Weights of a small transformer language model.
Size: 17 layers, 3.45M parameters.
Architecture: rotary positions, untied embeddings.
Training: a variant of SOAP for these matrices, 203M tokens, 3287 steps.
Each number is 200 + 30 x the weight over its row's rms, rounded and kept within 0 to 999. Layers, rows and columns count from 0. The size before them is the row's rms in percent of the matrix's.

# layer 14 MLP gate, 320x128, rms 0.135, rows 145-163, columns 0-127
098,153,201,156,259,168,196,196,213,230,198,211,164,247,198,220,138,215,209,134,205,169,199,228,145,205,174,169,233,207,197,244,152,163,245,159,207,214,241,234,212,180,192,157,157,207,217,175,166,249,173,177,182,217,207,180,183,170,220,191,226,234,174,176,229,198,203,214,194,190,133,195,232,202,239,148,221,203,130,179,185,217,181,240,224,237,187,211,186,191,176,234,187,168,171,233,159,208,208,196,192,189,216,188,190,140,175,237,228,226,223,171,171,190,166,212,188,237,172,191,235,233,244,210,254,195,223,263,256
106,153,181,224,197,253,193,190,262,238,165,225,216,201,201,221,243,229,216,183,150,201,188,197,139,180,202,206,145,215,194,189,149,175,232,225,215,224,177,186,252,174,180,173,145,197,189,222,232,208,188,207,206,149,181,206,187,203,230,189,252,208,205,233,222,233,165,207,218,177,223,260,270,212,229,138,170,197,217,209,182,191,173,180,172,201,237,213,141,175,154,196,188,225,180,233,197,153,239,182,175,222,237,196,278,192,231,247,151,215,156,229,199,228,228,189,189,207,263,202,167,208,190,187,217,253,225,198,175
103,175,165,194,211,216,195,157,173,155,192,180,196,217,177,203,201,190,233,202,206,219,177,140,191,258,195,194,219,241,166,244,191,212,221,260,188,207,228,213,162,188,183,205,198,183,195,193,199,207,188,145,224,166,208,189,204,255,205,193,242,151,198,235,125,156,186,215,155,261,202,228,193,157,175,228,235,195,179,186,248,187,223,228,197,226,204,201,239,225,217,207,165,211,264,185,185,168,162,192,163,166,186,228,170,209,181,251,171,191,213,228,170,144,204,176,127,229,283,232,208,189,147,216,191,233,153,238,198
104,208,187,181,209,241,205,184,227,214,175,195,255,216,223,226,205,176,227,222,239,157,232,185,208,203,229,193,160,214,203,283,237,198,210,184,178,152,158,211,168,222,180,176,210,197,198,224,227,206,166,226,211,231,189,226,219,202,265,254,160,188,160,198,211,175,191,201,194,247,167,232,175,226,170,178,238,144,168,176,233,244,185,190,161,146,209,231,199,212,189,213,198,210,183,231,308,158,162,161,202,195,178,201,191,221,215,164,234,197,230,230,209,179,142,219,167,248,246,201,158,234,173,221,175,231,180,255,192
093,213,253,123,208,172,219,181,156,230,179,146,203,178,190,142,241,188,234,241,217,177,212,191,224,169,194,144,207,157,216,207,187,194,204,160,209,181,170,227,201,206,181,235,195,254,160,184,202,204,209,221,197,173,137,214,245,162,171,271,180,177,156,178,161,249,192,216,195,189,198,127,246,211,227,202,194,178,190,165,197,177,177,191,165,257,164,252,176,219,216,148,225,221,173,215,136,183,230,206,194,228,207,174,197,208,177,182,225,231,180,165,218,235,242,227,165,234,197,220,197,240,180,247,193,181,211,195,180
104,237,198,150,240,174,165,144,135,188,228,198,236,199,224,233,231,178,239,196,177,201,197,203,233,214,199,224,146,221,177,209,219,200,174,228,140,245,228,157,188,275,242,216,155,210,235,182,197,207,199,194,255,171,144,147,191,169,193,170,169,222,187,224,202,176,205,212,219,161,232,206,141,235,219,237,208,207,168,215,231,168,220,196,191,240,210,226,158,239,254,128,197,192,214,208,170,176,214,169,185,199,177,221,202,193,215,164,223,218,236,159,206,211,185,212,180,208,161,189,244,172,231,167,162,173,147,157,203
098,230,192,142,198,214,180,147,199,148,180,214,246,215,176,246,185,225,188,203,193,219,162,215,238,140,206,217,247,243,156,214,229,193,174,233,219,249,183,223,251,191,205,139,218,153,209,188,207,171,158,186,252,197,188,204,210,142,167,149,191,156,164,211,173,215,184,234,186,194,201,175,184,212,219,154,244,164,139,142,222,194,194,138,204,229,230,225,195,209,239,185,250,184,215,201,165,226,207,187,216,207,162,180,174,205,199,203,211,253,193,197,172,168,195,207,208,245,133,215,218,222,220,215,148,201,204,204,262
101,162,271,170,217,224,167,171,139,215,165,194,257,160,203,201,206,150,225,186,236,187,178,178,186,172,177,189,214,190,187,193,253,242,220,208,188,190,173,238,210,144,172,220,193,207,242,199,168,213,182,185,211,216,230,219,226,165,192,235,249,190,216,170,214,147,229,210,208,194,208,194,226,155,198,186,171,187,196,217,262,193,163,112,198,258,220,199,241,167,192,250,253,167,181,206,185,154,197,241,179,226,179,237,236,173,189,188,209,195,168,256,186,161,261,152,201,207,220,230,214,252,245,223,212,199,203,217,214
092,192,175,149,179,214,222,182,201,226,140,259,231,184,145,176,198,184,202,183,222,163,124,209,158,218,244,230,175,255,148,190,147,217,137,174,176,222,183,192,234,166,231,204,201,205,184,165,185,240,177,167,164,189,188,222,178,174,254,246,146,274,237,145,215,178,173,211,173,184,193,223,209,201,183,193,178,215,242,234,156,198,183,241,214,194,197,200,168,216,187,197,194,162,247,198,184,188,187,203,233,202,144,166,208,183,219,197,173,199,227,205,215,174,191,231,191,195,204,179,151,246,132,225,204,248,196,206,182
101,186,145,160,192,223,237,218,228,243,237,213,159,161,242,224,222,154,189,214,190,189,188,134,195,188,199,186,180,126,213,193,216,231,259,213,215,193,189,269,264,169,212,178,144,202,171,182,193,153,190,201,179,228,135,194,172,151,212,216,243,169,214,217,203,168,264,172,194,245,182,175,219,171,193,213,215,262,183,184,230,212,180,265,211,234,240,225,229,190,187,163,198,171,178,217,207,207,200,202,187,189,212,237,187,192,241,232,198,179,141,181,180,231,199,192,213,222,205,213,207,201,163,137,154,176,227,181,171
094,252,191,234,266,206,179,202,217,231,194,204,159,234,175,221,172,192,199,207,214,184,131,239,189,158,173,199,218,167,235,229,205,226,164,177,244,191,190,250,207,161,194,245,150,190,191,194,178,175,249,234,234,191,176,203,171,167,162,177,172,201,210,170,171,199,203,232,221,209,226,210,192,202,160,141,206,162,85,165,226,210,265,217,254,180,198,222,161,214,199,168,175,175,187,218,269,173,175,178,200,189,227,182,176,218,163,195,240,212,185,149,252,182,226,182,222,200,244,180,197,204,207,200,203,189,196,149,194
104,187,184,210,237,166,184,149,229,191,233,232,192,192,217,200,239,168,236,178,190,208,153,148,224,197,200,191,219,238,167,218,222,168,209,222,212,218,209,190,223,185,216,206,192,215,126,254,218,158,213,164,160,197,198,215,241,241,183,157,192,267,226,134,233,182,264,272,160,207,214,194,124,178,193,206,215,153,176,211,224,177,178,212,144,217,158,195,230,173,200,201,210,185,181,239,143,184,228,215,157,169,145,167,193,225,187,221,218,206,172,181,171,206,165,216,174,260,209,216,182,217,212,226,201,202,260,178,201
099,196,207,190,175,187,167,195,189,213,165,208,207,165,180,189,199,217,245,188,193,160,238,158,184,165,191,186,174,243,233,264,226,212,155,174,202,225,213,211,248,235,167,174,185,231,112,171,238,168,135,224,182,211,205,242,221,206,247,229,268,232,212,253,187,179,193,215,193,154,165,175,207,223,221,185,217,153,198,196,188,172,204,204,217,216,199,214,219,223,149,190,187,217,164,250,246,174,206,186,213,199,205,175,193,183,214,289,218,191,189,247,163,265,251,222,150,166,269,191,206,220,208,191,183,199,203,218,210
105,192,219,214,246,223,204,188,251,235,172,201,213,230,178,210,189,238,245,216,207,174,199,208,237,140,227,223,168,209,181,227,183,173,152,140,189,156,131,172,139,194,203,220,230,148,204,191,218,190,229,203,209,228,188,179,193,177,219,193,220,160,185,169,175,264,262,168,189,184,179,252,238,219,155,234,197,164,234,175,207,174,167,224,237,174,179,186,199,211,147,171,237,250,267,236,247,181,169,184,166,195,152,159,172,177,238,226,159,208,186,180,227,175,199,164,203,196,234,213,189,217,175,187,211,188,256,209,214
096,161,208,209,255,190,190,193,182,165,227,228,195,205,197,225,218,246,201,197,177,107,212,174,230,210,216,234,173,193,169,192,157,222,177,241,250,241,230,198,221,196,210,220,204,133,213,213,204,233,167,182,275,220,214,134,253,190,196,176,222,188,233,179,241,230,223,221,141,179,204,213,226,151,156,174,206,222,213,148,216,187,174,184,168,195,208,222,212,216,189,172,170,212,201,211,174,178,189,228,149,185,213,218,189,260,195,249,247,140,176,204,237,210,199,188,236,175,222,162,183,226,249,227,208,254,237,159,202
098,261,234,204,206,184,264,202,177,239,175,204,198,198,218,224,203,241,218,248,162,195,183,253,152,212,204,189,246,175,240,216,225,167,216,253,186,128,203,173,251,183,174,195,205,181,208,203,189,192,164,182,245,246,206,174,165,258,192,177,157,166,178,231,202,228,156,204,198,218,187,236,179,225,179,157,157,160,130,223,212,239,232,216,193,238,206,208,244,195,201,182,202,204,216,149,230,254,208,183,205,192,159,169,213,150,147,211,178,231,214,174,203,180,192,231,180,220,199,257,224,165,175,227,200,155,237,185,163
100,211,233,229,246,220,178,185,211,244,238,164,233,136,213,251,190,224,192,176,185,155,175,210,217,239,174,265,198,188,200,175,155,193,183,183,244,153,190,207,264,170,223,219,206,194,207,157,199,211,194,200,123,227,183,208,191,161,246,187,232,158,213,177,217,187,263,180,195,202,184,198,236,164,268,184,206,192,258,165,199,219,203,258,183,191,157,165,154,143,199,199,241,168,198,232,162,205,177,235,200,174,232,215,262,165,199,224,235,226,196,208,230,175,193,216,225,161,201,206,210,144,174,210,183,176,208,195,223
100,161,243,220,176,142,215,180,171,217,171,207,175,192,226,213,180,211,178,164,285,188,179,165,161,197,221,223,163,232,203,197,226,184,183,150,186,168,167,213,145,189,151,213,220,220,205,172,209,182,207,187,175,193,162,256,162,168,203,174,205,180,221,210,204,164,216,130,203,196,229,181,162,221,164,198,239,239,229,244,163,219,169,234,204,205,190,248,173,202,143,242,175,175,196,224,212,209,136,187,212,198,177,204,158,170,230,206,132,164,239,157,179,185,198,204,223,243,165,146,198,215,177,190,212,170,133,223,227
098,168,212,135,258,201,188,134,209,164,221,145,216,204,228,205,179,173,178,201,271,188,186,164,187,253,214,191,198,179,152,227,199,204,149,192,183,162,199,213,213,172,190,175,200,180,180,231,194,185,175,194,204,199,223,202,192,224,175,184,177,224,180,208,170,163,155,208,158,269,222,172,194,196,141,212,168,284,208,185,202,181,211,222,163,162,174,256,151,182,237,179,193,152,162,213,184,223,191,217,169,204,239,235,244,262,189,146,137,201,197,211,221,207,177,185,179,147,224,218,229,212,160,175,220,215,187,194,224
# layer 14 MLP up, 320x128, rms 0.132, rows 145-162, columns 0-127
101,207,146,189,183,208,175,152,206,157,186,167,198,204,154,163,178,172,191,183,208,245,247,172,160,190,177,187,215,204,164,200,173,213,227,188,123,163,211,226,229,219,231,218,172,215,220,234,272,209,189,203,174,257,164,136,237,232,188,209,175,155,225,166,223,202,222,212,237,245,178,221,167,242,244,155,206,182,242,230,164,187,225,241,221,214,211,236,146,181,225,202,240,184,209,170,240,216,166,189,173,157,202,226,198,165,254,172,202,219,224,221,238,220,210,188,154,156,156,214,184,188,174,233,182,238,182,235,224
101,256,203,260,256,214,244,220,163,199,165,249,220,192,157,237,261,239,197,191,207,192,175,146,189,207,218,194,252,177,229,198,224,193,214,144,151,182,177,215,168,205,250,176,228,223,209,171,202,211,197,225,192,186,213,218,193,162,202,213,222,212,175,151,259,168,206,175,258,200,189,206,159,204,161,150,263,181,220,200,205,164,173,217,224,258,193,220,198,146,188,217,155,184,191,209,192,159,195,195,170,185,132,176,192,205,206,213,199,206,175,251,232,156,228,165,187,200,222,257,208,211,220,221,214,161,192,243,257
104,196,116,202,238,206,219,183,159,182,184,190,181,194,209,191,186,190,247,155,183,232,270,198,203,208,152,163,239,212,193,241,225,181,213,164,181,195,213,183,155,236,256,232,192,173,214,165,181,182,191,203,252,202,179,162,164,205,211,191,225,240,288,210,194,154,178,193,195,177,192,200,263,163,184,192,182,218,178,273,191,148,188,153,143,192,196,161,215,192,181,207,199,193,217,161,208,172,194,229,206,244,219,142,211,197,184,158,171,248,216,231,176,190,179,199,161,164,148,146,186,181,223,220,166,212,188,228,197
101,200,232,249,188,211,193,195,220,201,193,156,212,250,192,184,186,226,162,260,106,205,203,206,164,250,241,213,210,177,232,225,219,213,242,207,194,153,220,199,172,202,223,241,192,228,208,212,242,179,240,151,162,190,172,182,199,205,180,254,257,187,247,225,193,178,237,239,236,196,233,188,229,240,209,137,175,190,164,216,197,190,212,218,231,173,162,184,193,174,137,202,175,254,210,179,229,202,155,157,203,230,216,181,239,183,192,261,184,183,243,214,254,178,156,178,217,160,205,206,199,179,194,160,200,196,263,201,185
096,184,202,229,234,215,183,193,240,202,180,178,188,127,253,213,214,210,153,254,175,254,231,217,217,198,206,152,186,240,176,244,206,210,219,181,216,197,191,241,216,183,132,147,158,229,207,241,208,200,192,205,164,213,202,179,219,201,175,190,215,212,259,189,254,211,218,179,200,200,243,180,189,181,203,208,190,169,187,230,161,217,178,149,240,179,293,211,265,204,218,187,183,189,190,229,137,182,212,211,240,212,240,233,213,188,198,187,190,186,224,184,148,186,220,158,189,238,206,239,230,275,186,227,139,203,218,201,165
093,180,203,186,226,214,198,181,204,240,238,200,162,229,237,170,229,268,184,140,219,202,180,214,226,148,211,237,195,158,182,188,245,222,151,174,197,250,191,185,197,179,191,248,212,210,236,218,211,202,186,191,180,257,215,176,177,213,201,196,195,186,197,218,176,237,175,178,245,200,180,237,221,257,142,199,192,227,211,189,276,187,253,239,178,261,229,226,186,199,193,205,229,183,219,210,194,220,242,163,190,245,191,279,161,209,153,204,252,181,201,198,203,206,235,178,131,175,168,224,159,172,193,188,218,198,201,275,196
098,198,160,219,248,178,171,216,241,209,197,203,244,203,262,200,161,165,144,188,173,200,239,156,211,205,153,186,179,173,205,226,143,211,202,194,136,206,164,175,190,202,229,224,181,247,232,225,227,141,249,249,192,213,189,204,150,172,223,185,202,181,235,224,199,181,198,212,159,210,245,211,269,236,205,186,218,177,212,206,212,227,222,214,271,208,185,180,191,186,147,146,158,219,162,190,216,151,220,211,242,239,213,229,195,232,174,156,219,175,187,250,198,238,178,231,236,202,249,183,193,242,187,244,192,207,243,191,188
100,180,235,226,223,268,177,242,205,191,160,158,242,185,171,161,170,165,173,192,212,173,247,195,211,167,172,228,261,177,189,203,178,192,244,167,188,264,224,198,215,197,232,176,166,256,189,201,268,219,191,229,144,257,214,202,169,234,193,162,213,194,281,255,195,181,197,205,211,177,232,166,188,195,205,229,180,170,212,178,187,198,223,196,201,225,151,188,192,205,161,211,188,193,181,142,230,199,262,221,225,176,263,181,200,164,208,234,194,182,185,193,190,180,167,227,218,180,209,191,234,188,211,246,158,169,169,153,240
096,272,189,221,136,200,184,171,188,221,209,170,205,222,200,240,240,194,188,162,217,150,220,183,238,156,267,186,235,260,178,182,244,227,225,216,166,189,185,239,142,202,252,250,181,245,202,211,220,290,193,181,177,219,185,203,225,190,183,175,175,166,191,162,248,155,197,187,172,206,180,267,187,215,240,190,253,231,137,193,202,185,207,190,244,227,206,189,188,219,185,199,199,213,171,209,236,219,188,196,185,203,180,214,200,184,178,177,181,214,184,263,147,263,207,198,200,205,232,178,183,233,222,198,174,178,160,180,221
095,210,161,208,229,168,192,149,196,138,182,199,206,154,174,153,199,182,244,228,183,222,186,192,166,164,186,152,181,252,233,151,196,185,234,259,201,174,181,178,204,158,185,157,205,222,205,198,265,159,205,177,184,183,217,216,198,170,182,189,198,195,253,222,212,224,221,247,264,185,234,188,203,151,169,210,242,188,171,144,216,201,191,157,198,209,165,209,184,147,186,212,217,247,200,165,232,266,182,187,253,234,162,162,185,177,182,215,152,206,222,215,197,222,222,201,185,166,188,218,144,161,251,230,218,150,204,235,207
099,184,209,153,263,166,251,222,206,213,193,220,191,151,233,194,234,203,99,183,182,200,152,221,203,167,256,210,125,167,217,230,231,216,179,208,212,174,181,164,208,216,163,198,184,178,217,235,271,234,193,201,222,174,227,218,189,206,190,220,220,196,210,153,197,221,254,216,175,209,200,181,216,203,197,242,225,183,226,181,192,170,143,134,150,187,207,204,204,188,176,148,181,168,217,168,162,193,157,210,227,212,217,192,243,198,194,187,169,208,184,170,220,213,171,242,209,224,260,132,189,225,229,204,171,244,181,231,185
102,232,256,172,251,180,222,158,188,170,184,202,231,135,222,198,212,195,195,202,185,206,254,251,218,209,201,182,198,196,240,202,166,190,205,206,179,202,181,246,195,186,181,174,231,190,161,189,205,202,206,174,189,226,178,210,198,178,249,181,180,251,185,135,156,254,195,200,180,249,257,182,182,169,170,128,215,187,204,186,185,189,196,186,232,178,151,216,242,146,260,181,177,191,246,166,209,175,181,154,200,211,246,179,180,236,219,197,174,239,166,177,122,207,126,230,199,221,168,202,189,202,247,186,174,221,221,153,220
099,221,220,197,223,217,233,221,174,199,177,218,203,180,222,230,183,154,179,243,208,184,131,209,226,237,191,166,229,210,226,183,152,182,210,135,200,232,239,145,168,267,192,169,212,196,173,198,199,183,186,189,212,188,183,176,168,228,174,149,224,142,251,204,156,160,200,176,191,233,226,185,245,177,231,195,137,183,223,227,218,191,213,196,126,247,226,217,171,178,198,221,198,163,190,134,209,211,190,179,245,190,234,186,190,202,200,198,234,135,175,242,164,230,173,215,194,187,179,193,181,268,184,221,147,243,238,217,204
104,250,221,195,190,198,187,195,168,150,168,203,192,223,214,236,180,174,216,212,231,224,172,128,191,217,154,156,226,166,186,137,176,213,256,213,200,249,136,243,215,179,199,208,250,211,199,165,251,199,183,209,228,242,186,196,210,204,140,206,193,205,231,206,201,192,167,200,247,173,201,228,166,167,203,197,192,217,213,194,228,264,182,214,225,146,275,187,232,174,219,223,271,196,167,145,208,184,285,215,214,159,190,215,196,168,180,167,175,166,207,177,203,189,213,228,187,213,209,203,219,211,178,212,148,209,147,228,215
093,185,191,203,188,180,191,199,155,205,234,233,226,163,164,189,174,210,188,229,193,263,177,140,195,195,163,217,198,282,216,234,206,151,212,188,193,176,200,203,231,210,211,180,175,255,137,162,203,212,207,197,133,182,159,202,245,237,204,157,177,186,203,183,195,185,300,199,177,199,183,206,219,219,159,217,175,210,189,193,133,202,221,244,177,233,205,205,206,185,150,205,184,121,248,223,238,169,235,191,233,209,221,178,208,183,258,219,181,230,222,226,203,196,225,210,132,252,185,213,240,198,191,204,210,187,236,212,201
097,196,214,206,196,189,217,194,232,206,227,183,197,144,211,238,221,205,184,246,185,229,147,231,197,227,177,146,186,275,187,238,278,201,186,208,218,146,122,219,219,252,251,201,190,196,211,173,165,193,168,213,230,143,198,172,223,202,220,214,196,220,201,203,267,222,173,183,215,175,174,185,288,216,169,229,211,218,173,192,246,226,200,191,201,161,208,198,163,238,233,221,277,187,264,215,189,183,198,224,151,202,198,164,188,180,191,219,197,194,207,190,226,163,164,193,176,135,205,245,183,220,207,211,235,194,178,212,192
100,188,213,195,197,158,212,232,226,195,190,163,187,288,205,207,174,206,157,207,159,180,241,205,219,183,200,281,179,200,239,155,218,191,146,269,208,201,244,244,235,185,198,185,134,176,253,191,200,188,170,200,247,189,160,188,181,242,230,256,172,212,196,204,157,204,180,184,165,176,217,221,213,186,250,189,166,197,163,263,184,182,179,141,181,206,190,170,187,184,202,232,200,225,194,184,222,166,264,193,219,202,205,133,196,220,231,221,178,202,166,254,176,227,202,193,191,194,166,260,217,238,196,202,208,168,229,225,204
095,189,209,171,202,221,174,170,203,173,232,188,268,207,245,199,179,170,144,237,208,236,188,191,177,233,197,225,227,223,208,193,187,221,184,227,228,179,211,200,171,189,261,214,245,207,194,209,188,236,177,266,225,200,106,215,134,161,224,187,253,223,244,205,195,128,192,223,227,170,169,189,242,223,208,188,194,216,163,196,219,217,169,174,146,218,195,167,258,222,161,190,231,245,206,262,130,165,205,220,187,165,174,180,200,189,227,153,201,226,188,191,230,168,225,163,236,190,213,212,224,216,235,209,202,183,216,189,235
# layer 14 MLP down (transposed), 320x128, rms 0.133, rows 145-162, columns 0-127
107,202,255,223,227,222,156,220,157,121,216,156,236,202,182,189,205,218,189,146,227,191,166,178,207,206,216,198,233,134,166,252,157,221,228,180,190,168,216,198,178,177,208,182,166,149,211,183,217,178,228,170,211,130,213,227,226,198,228,167,197,182,194,168,192,213,189,206,203,211,172,223,176,162,247,215,230,179,151,224,214,162,125,201,186,250,179,166,167,191,214,157,142,181,199,253,212,232,183,225,190,218,169,239,168,228,210,138,256,206,181,212,225,225,186,250,184,203,240,197,169,193,203,231,193,252,200,231,191
099,213,207,172,199,174,215,214,199,210,251,167,166,237,251,179,188,241,150,225,175,205,242,200,208,162,194,242,241,131,172,200,184,215,137,188,174,222,151,205,158,170,249,205,160,199,214,192,202,186,227,193,239,200,229,221,181,215,201,221,222,198,182,178,194,180,181,223,166,180,239,201,182,151,174,221,190,228,159,199,216,192,190,227,200,233,253,147,270,134,238,191,220,214,219,152,222,220,177,225,196,234,180,231,192,204,235,219,203,190,172,230,162,200,225,232,132,157,184,220,243,216,257,222,182,206,129,232,161
099,225,211,227,192,200,255,191,183,204,214,214,187,238,170,243,208,194,190,202,198,130,199,208,144,184,120,214,195,147,200,162,227,132,168,189,216,177,213,204,187,237,226,177,236,225,196,232,247,253,223,198,243,186,182,162,196,190,205,206,204,179,214,218,236,182,179,200,221,229,227,222,277,168,171,233,180,197,137,184,221,160,162,195,173,270,242,164,149,191,241,179,247,195,210,211,172,211,213,217,185,209,134,166,217,185,229,206,200,174,221,225,114,210,201,189,184,186,226,217,221,172,237,197,170,201,173,206,172
102,157,250,172,176,228,181,216,232,212,229,222,186,206,221,173,202,260,189,235,183,199,154,253,196,224,199,200,238,242,206,215,233,236,169,243,230,212,200,240,210,213,173,280,173,204,218,188,190,229,198,235,220,199,133,201,199,197,175,177,228,174,246,165,181,164,206,218,207,199,231,224,211,217,142,171,172,206,244,193,160,205,252,180,284,180,167,217,164,224,170,250,186,231,209,225,256,199,187,146,177,182,173,270,197,215,235,207,205,244,194,199,226,214,257,250,229,186,225,183,196,188,155,176,198,225,217,203,192
101,207,188,100,223,146,204,181,218,230,195,242,240,162,218,229,201,148,181,244,228,237,217,236,207,233,198,181,245,146,209,220,185,220,215,241,249,205,197,165,201,188,229,223,177,197,174,189,211,196,191,140,197,205,184,191,179,175,195,249,175,223,153,235,214,207,141,221,233,193,175,163,203,183,198,188,224,233,155,173,230,161,185,210,207,172,178,196,167,170,219,211,159,232,231,238,207,214,197,199,229,197,219,196,218,174,163,136,191,204,181,240,141,178,192,213,260,221,147,202,213,213,134,209,149,218,139,190,171
094,169,253,225,184,178,158,175,233,220,220,198,242,219,155,197,192,235,166,229,193,174,243,226,180,111,222,166,182,157,223,252,146,210,187,233,203,237,211,178,225,195,174,183,209,210,208,190,218,215,256,202,208,223,203,229,233,177,182,274,207,153,180,169,196,139,174,233,234,195,218,196,232,184,160,189,233,211,204,185,203,175,159,147,232,175,228,177,159,216,187,239,215,245,217,200,218,195,158,216,184,195,184,181,169,174,199,196,199,183,159,179,157,207,213,205,148,173,211,194,238,144,288,229,173,226,187,225,236
101,196,207,221,184,161,200,208,149,162,172,220,198,196,227,229,208,183,175,149,200,229,231,154,208,185,172,200,203,172,182,253,231,214,216,187,180,222,209,202,222,190,220,230,194,226,144,231,179,151,188,248,173,208,227,190,209,239,190,188,265,150,128,232,182,217,202,186,208,177,191,277,182,215,192,199,159,218,185,169,179,196,229,225,239,202,204,208,166,276,168,166,220,201,140,224,200,200,177,244,158,155,188,196,219,121,223,104,199,206,189,173,186,183,243,161,191,218,160,191,212,203,194,207,173,245,192,235,179
100,204,210,211,178,196,231,231,249,147,170,191,164,215,180,189,183,194,150,135,240,229,160,177,177,278,219,151,281,203,233,248,223,200,179,111,188,185,219,130,193,221,213,198,199,178,239,238,233,188,206,179,182,177,209,185,180,129,213,171,237,201,226,220,242,225,217,226,204,204,168,190,188,204,209,211,211,215,183,215,183,182,165,174,191,191,181,194,158,167,209,191,189,222,153,187,227,190,168,160,240,158,217,191,197,238,197,195,170,254,192,198,249,194,141,249,228,220,185,191,210,245,196,215,204,206,206,180,253
095,220,148,130,206,167,233,183,233,207,201,182,164,218,147,185,187,233,174,164,198,192,191,194,196,233,192,200,173,229,110,205,216,211,229,248,288,138,219,213,170,244,181,224,230,243,210,223,228,229,221,186,177,211,185,163,220,221,192,184,196,162,182,241,136,236,227,227,222,192,190,139,222,244,225,183,198,194,171,187,214,218,214,224,154,141,183,182,211,240,202,183,183,225,238,192,185,187,198,225,245,132,183,181,202,185,184,158,211,171,202,188,199,230,277,175,206,168,219,193,225,197,221,194,183,207,206,214,247
099,150,177,250,251,241,196,231,168,222,250,186,184,167,135,236,226,206,240,222,206,187,261,188,216,232,228,215,172,196,192,191,198,174,246,223,179,184,183,173,169,182,158,179,259,218,184,215,159,175,139,199,179,221,246,216,177,187,200,157,184,177,228,256,174,231,191,212,196,244,241,170,186,194,173,163,206,176,216,185,133,204,186,185,184,275,200,160,195,166,239,229,188,210,175,209,158,203,233,187,146,203,270,218,202,234,257,230,233,192,206,226,228,217,208,217,181,169,228,165,218,197,226,219,195,187,214,190,154
095,207,150,199,193,247,157,210,191,220,165,202,203,155,195,154,208,210,252,150,219,215,226,176,143,204,228,156,233,187,239,200,231,221,187,178,178,221,216,220,190,182,216,195,175,197,203,198,212,233,236,202,203,259,118,196,182,151,244,148,185,271,149,171,215,177,208,173,233,194,181,253,199,185,198,199,210,250,217,230,172,214,221,219,195,208,247,145,198,204,188,217,185,197,203,190,141,145,236,229,197,183,169,211,192,196,260,210,282,198,175,213,229,138,174,169,220,200,188,148,212,227,221,207,192,164,164,186,198
095,163,180,223,207,202,246,217,156,239,226,197,245,236,150,202,226,243,203,201,184,249,211,141,221,242,210,187,231,194,231,194,213,193,174,216,159,214,178,207,202,248,163,206,170,214,228,145,216,202,222,196,213,209,197,170,188,189,232,215,189,202,221,299,145,172,228,245,158,212,209,207,212,286,180,151,208,223,193,212,218,234,177,202,238,193,224,218,171,139,253,219,160,246,180,220,236,197,186,232,235,194,246,192,199,215,219,164,192,178,161,202,217,172,241,168,166,213,193,226,161,229,245,223,162,212,240,177,187
100,229,221,212,171,231,199,182,225,156,171,222,261,224,179,191,201,135,253,193,158,173,185,188,130,204,189,226,219,188,197,204,222,234,186,153,147,173,154,190,181,207,201,212,176,171,175,201,184,199,227,201,235,245,197,173,268,227,168,255,203,245,263,203,241,228,141,213,255,225,207,198,189,153,154,171,192,212,184,215,187,180,213,175,206,228,218,204,181,200,237,175,216,234,189,216,185,202,191,207,166,235,222,199,246,162,205,246,164,221,177,250,193,226,216,238,141,175,190,195,271,206,188,195,241,154,182,188,240
101,223,173,214,141,206,175,212,209,170,227,225,202,205,179,215,221,172,179,158,166,191,208,163,190,222,190,199,226,193,210,202,177,206,204,272,125,233,199,220,252,137,201,168,213,234,181,179,159,228,177,183,217,187,197,166,258,217,233,181,160,281,254,230,202,180,178,213,217,176,195,196,247,196,204,200,243,170,236,231,176,241,222,205,170,293,178,202,218,244,208,197,163,221,206,210,203,192,209,228,234,243,210,217,179,188,205,157,210,232,151,195,127,215,196,211,190,207,230,214,238,238,194,219,151,178,191,151,156
093,196,211,199,217,223,209,252,222,186,230,205,118,218,181,215,222,233,219,235,214,141,173,183,177,262,157,164,189,244,114,249,228,168,222,197,243,202,187,161,214,154,209,152,190,226,225,255,185,191,190,177,226,202,208,171,202,205,225,164,233,195,180,217,203,228,218,210,208,246,252,176,168,169,182,186,204,196,211,168,211,227,234,216,182,166,216,155,132,213,182,170,219,198,192,184,222,228,193,180,203,236,175,210,196,172,139,197,162,199,268,151,222,178,256,197,220,194,147,188,212,216,182,259,215,200,179,231,223
096,183,215,191,220,180,141,169,222,201,171,193,193,195,236,182,197,164,245,150,187,231,225,230,190,222,198,191,166,230,286,218,195,227,131,213,166,150,284,236,183,228,222,212,149,188,164,198,191,210,155,297,169,198,212,176,192,199,165,226,222,154,206,237,188,196,217,199,185,219,200,256,139,179,179,221,233,186,199,186,192,219,219,188,231,234,207,224,208,191,181,218,190,202,175,182,208,203,149,188,213,211,253,221,217,253,166,194,253,218,190,191,170,154,189,212,157,209,257,203,218,153,184,167,178,196,237,184,192
098,207,187,212,160,152,181,214,211,216,227,188,243,204,208,231,206,177,214,124,248,197,251,204,209,129,187,201,137,177,154,241,231,178,221,226,200,155,235,227,200,152,254,181,197,152,202,207,224,197,188,206,192,161,218,189,146,182,196,194,169,194,251,194,169,219,196,191,260,192,236,167,163,164,257,266,200,199,183,214,171,211,238,202,234,206,197,177,191,177,225,124,229,153,233,162,204,161,175,182,203,176,145,202,178,197,201,141,219,212,198,202,186,188,208,215,214,224,199,169,211,187,170,237,235,211,179,263,229
099,168,245,169,157,168,159,204,181,182,229,189,229,230,186,207,235,239,149,188,260,192,264,196,168,226,219,215,155,173,281,261,187,205,221,183,214,185,197,213,207,246,224,196,168,228,212,147,206,199,228,182,171,239,203,168,172,173,204,170,235,213,249,179,212,214,251,202,194,166,187,206,209,239,184,157,210,165,163,178,249,157,182,160,168,172,225,196,229,188,188,154,198,181,178,177,224,120,199,147,161,226,217,260,234,229,219,216,180,213,215,194,151,226,234,240,181,204,211,177,161,229,200,189,185,197,208,213,222